config = dict(
    num_hidden_layers=12,
    num_attention_heads=6,
    head_dim=32,
    parallel_block=False,
    init='uniform',
    init_std_up=0.0558,
    init_std_down=0.0558,
    decay_shape='linear',
)
Each number is 128 + 24 x the weight over the matrix's rms, rounded and kept within 0 to 255. Layers, rows and columns count from 0. Numbers have three digits each.

# layer 6 MLP up, 512x192, rms 0.0552, rows 268-277, columns 96-191
140093154140144122139179141147093076103148139131132134156096149097168150148169076113111129141131121116082132134130108143177113160142119156083134112171148089092120171142137113160066154084177135152126184169072115181143105133171075128129116157122091148141119124081136108119102084153135115111
111117113154124136124108149128119136131114124133158145102080149166117166157122124169123130105151158151134127127131162130134170160144159139085099123129116104146142121171135106101096121160134128149153132148134141101168142132113129127102146130131141124161131170128082106148138126149118078088
121133143110118130102184134101120140108151080138114160120120132129119163159162140130121107125174133126111123146112158141149149127139136130085151113139158155132138130108092152133151148158127101143111175127114103196112119142120109090166160185125093107136091107151164077124128142110142135155
137114166164181121154092113124123140108141151092138134163105163113120094122101125130102143108107127137102118111154173134137126161125126112162149105087127107139123155153177112198101165118109107110179156109123144129126169144127139092156115146121084138098098138091086121119084099111199130141
130172072120101121133155146122130085133073166124113142121110158136109119133149126168134115125155098132154140145125137177173149125130151158084124116140119125145144140136112132126130113164106114156110149101143146136108059115135157147098081118125109132141136085122080117093145116167091162153
115130121116091100141074100131129118148093124164108156133137101133079074095074109142141105149092067119163166094155184084152122086142182128121110141119125132137142158105146071144092090152133134087063109131123157158110147084143108136102110149134114114107155185177154184137100134152141136151
063115110158119128134145143140063082162131098110130128141139127146164122165135113152125135127162128088143134123100103113131107127088114140144145149140111063140108090117130100150137112124108158129133152152143086143104090190155128132114146139141108122140140102211130120123144130154147086148
139161144133178139151118109129101142090112094142198179158109135139124170110094136122105153142203102133125126132133109127134142139135159133130096148134111114105066143100158113097129102087133124120099145139098136135118158114172127121140149131134106146121135092146138157112121124165105158097
131042149113135126088151099132121103143114141155088138153130146125138128125115128126121119155137120115110145141155129133154102129113107131105173148134110136165106156124138133121113158088149103118147135130135094145137140174144137143139185111112162144154105112171165142177123136149099083134
109115102159100084110139137103086129076158138107194145133128131124155132136091142130103174129173129170164122154130116141175127149096111143127118138070122106135127081130119122104066151156132138093096143139174144122140124121157140157133127119110155115065141087127139146096139118111106148087
# layer 6 MLP down (transposed), 512x192, rms 0.0558, rows 268-277, columns 96-191
125170132161117113143177144180104072106111110097112126122095165112113120145139144117114113150088105149122142135121087090112124128155156124108119095175096123100161116083122160128106157109152124120148149124117140098160110097166095126131115189158076151108156119158154162097167119170151148131
100138122149153148125142143087108137120144110151152132121084093122101138116121105139114059151086116130116152131167101129113105118097142118172088116103157133151150120103118179142144116100131113152125118092146087140117114116134158126158109066094131129096090115099114104123143133119113150109
153155141100173081112124089126123123128115108118121143114122092164141126134140149101135128113147167136180131151145165116110119165123099134071111169105100113097112143118120097131116170175114118129141131138126115153147123150094099120133182129150157126126140149157128139116148149158095111072
106113153142154148151084065122094161129100126082151103160115157140093075154105110125128114099110133090130143068139110124130183116101179115138123112109093150156171103157123086145129179132134060145183094113128142141127134147122111141112144165147106133115137087091146141115133079101150175159
110156121143079129151139124139143097083133104093118146115137083129106116088146088141123166098162132122101124137120182126163136149121140132133137125096123090133106127137112114122125141142107125134101131163124140122117136117157129138115125153138121112107136118116123126148148115204119184130
146119148159104109153103109107157151128113146134142192123147122103178144125113107123165140182101102123113120073122155128140144107120160207168077133154097153128107120124180128162101120144137129121106120086108131120125112156139136081131127180136149064131160131159152114150142169142123165124
093157136094125122141116126094157106095120132123138139109160067136145126141115097103123138132153170119154118126116143148112127140092105154120123136071106119144121120106176129164117116118112127136155141123120103095115158107141110155147130130114126111087135125106148156131119113174079121169
125161136151118084125080140150107100131089084127122138093120099107122116138134151110129155138169144150094139085117138122124131144161116121109071130134089131121108114119163154100121122071110155128104119116058169154147169126172118148141175135076107115153107134132112154093091118111135159135
084159122122122114122122099066079151089161117124106134142144144128128118153159125142115114092170098125120116145147131126117125111115111136137103164148128114167183150098095114123130146078127130132111115087147133095084124121121124124128156114137163145086101092146159130111165107108105138156
116115161138119148119098153083125125088112145131195131143109136121110103120130115141120132163117114124170124163072062141125156144163133124106116136131089135090095098117154161096142164093122150140125130132108144132103154121151151127130119127135101112121080115101175102160151125142102125135
# layer 6 MLP gate, 512x192, rms 0.0564, rows 269-277, columns 96-191
135120159113092122158138139151137100150106134099105131136156161142135142123129119127109081103105134141141125106117143136088097102136077085096147142119134128118147114136100121132154113141121143135140137167135133133128142150124134123086135165126140094112149110157137131139152125139166139140
126159149143172072120113150151200144101126142103132169104111108136153118141149115120131107137181066125128124137097135140152112122172110121115142123111080140105165125137095197139081123138136120127104160092107136141141132103120115112147121135126138091167111119126172143154118124101085088075
114113138124190094156111144085102093102191151107121122155095111133130125125101096126114144125123134128115130146132110131096149122119129106142079124189132118142117105130099182143122134124064150089132107103123153122129138097130142113139100173110127098089117123113142096184105130169150150111
139105170112095120114127119149124123186059117136097098128141116152110147138080118135132121130098102160168093112199072128140156130135127122149124122122115184133127115122069122159140123092130125153152142161126158159125139125106121150132116137126117101137146188136126141116135128123083151155
114129164090131120123142117171132172149144110119107086142118122116139165136046117116075126103137140102161148131154175095156094133148107128181116140140078133139169173153133137143115118119110161100113113125127162110122111150149110146077142175088159164119171135145124120136109108145113114146
088128162115164120121089115169176148137128089074127154163116156154149190114143129096149121141133144091106119163185150155127118133102135136151126122127106099116129166192105116121122147050105125123158103116129123120100140137159101095170116158105099146100099159135161167118160138079121134120
133135163103149120085123153125087131094152104165085079135120135148116101165105172126102124100105108133125148126090129107096169175107125160137169075144126148104161092136132121103123118105115127112119126114155107126150136071105066119113123123114135103171178142117150117168118154096118140138
141149137156112111120128099160078102112119156092089113130136168128118132156149136109097119122155127125114146143154159145121096131102099115094141120146134104172151096127148122081111143134125095124116116125096142121144116159102103117146138141145137154140129092138117164140100155153136096153
125141097108132119119141099124146149151142139130123141129142122097146126161136121134121146124138138103136098093103168138152133086156107150152059123179098131133113138144126142153105106152094141131145159090118090126121117127168122128123158115149156138139130134154102164118092139101143085134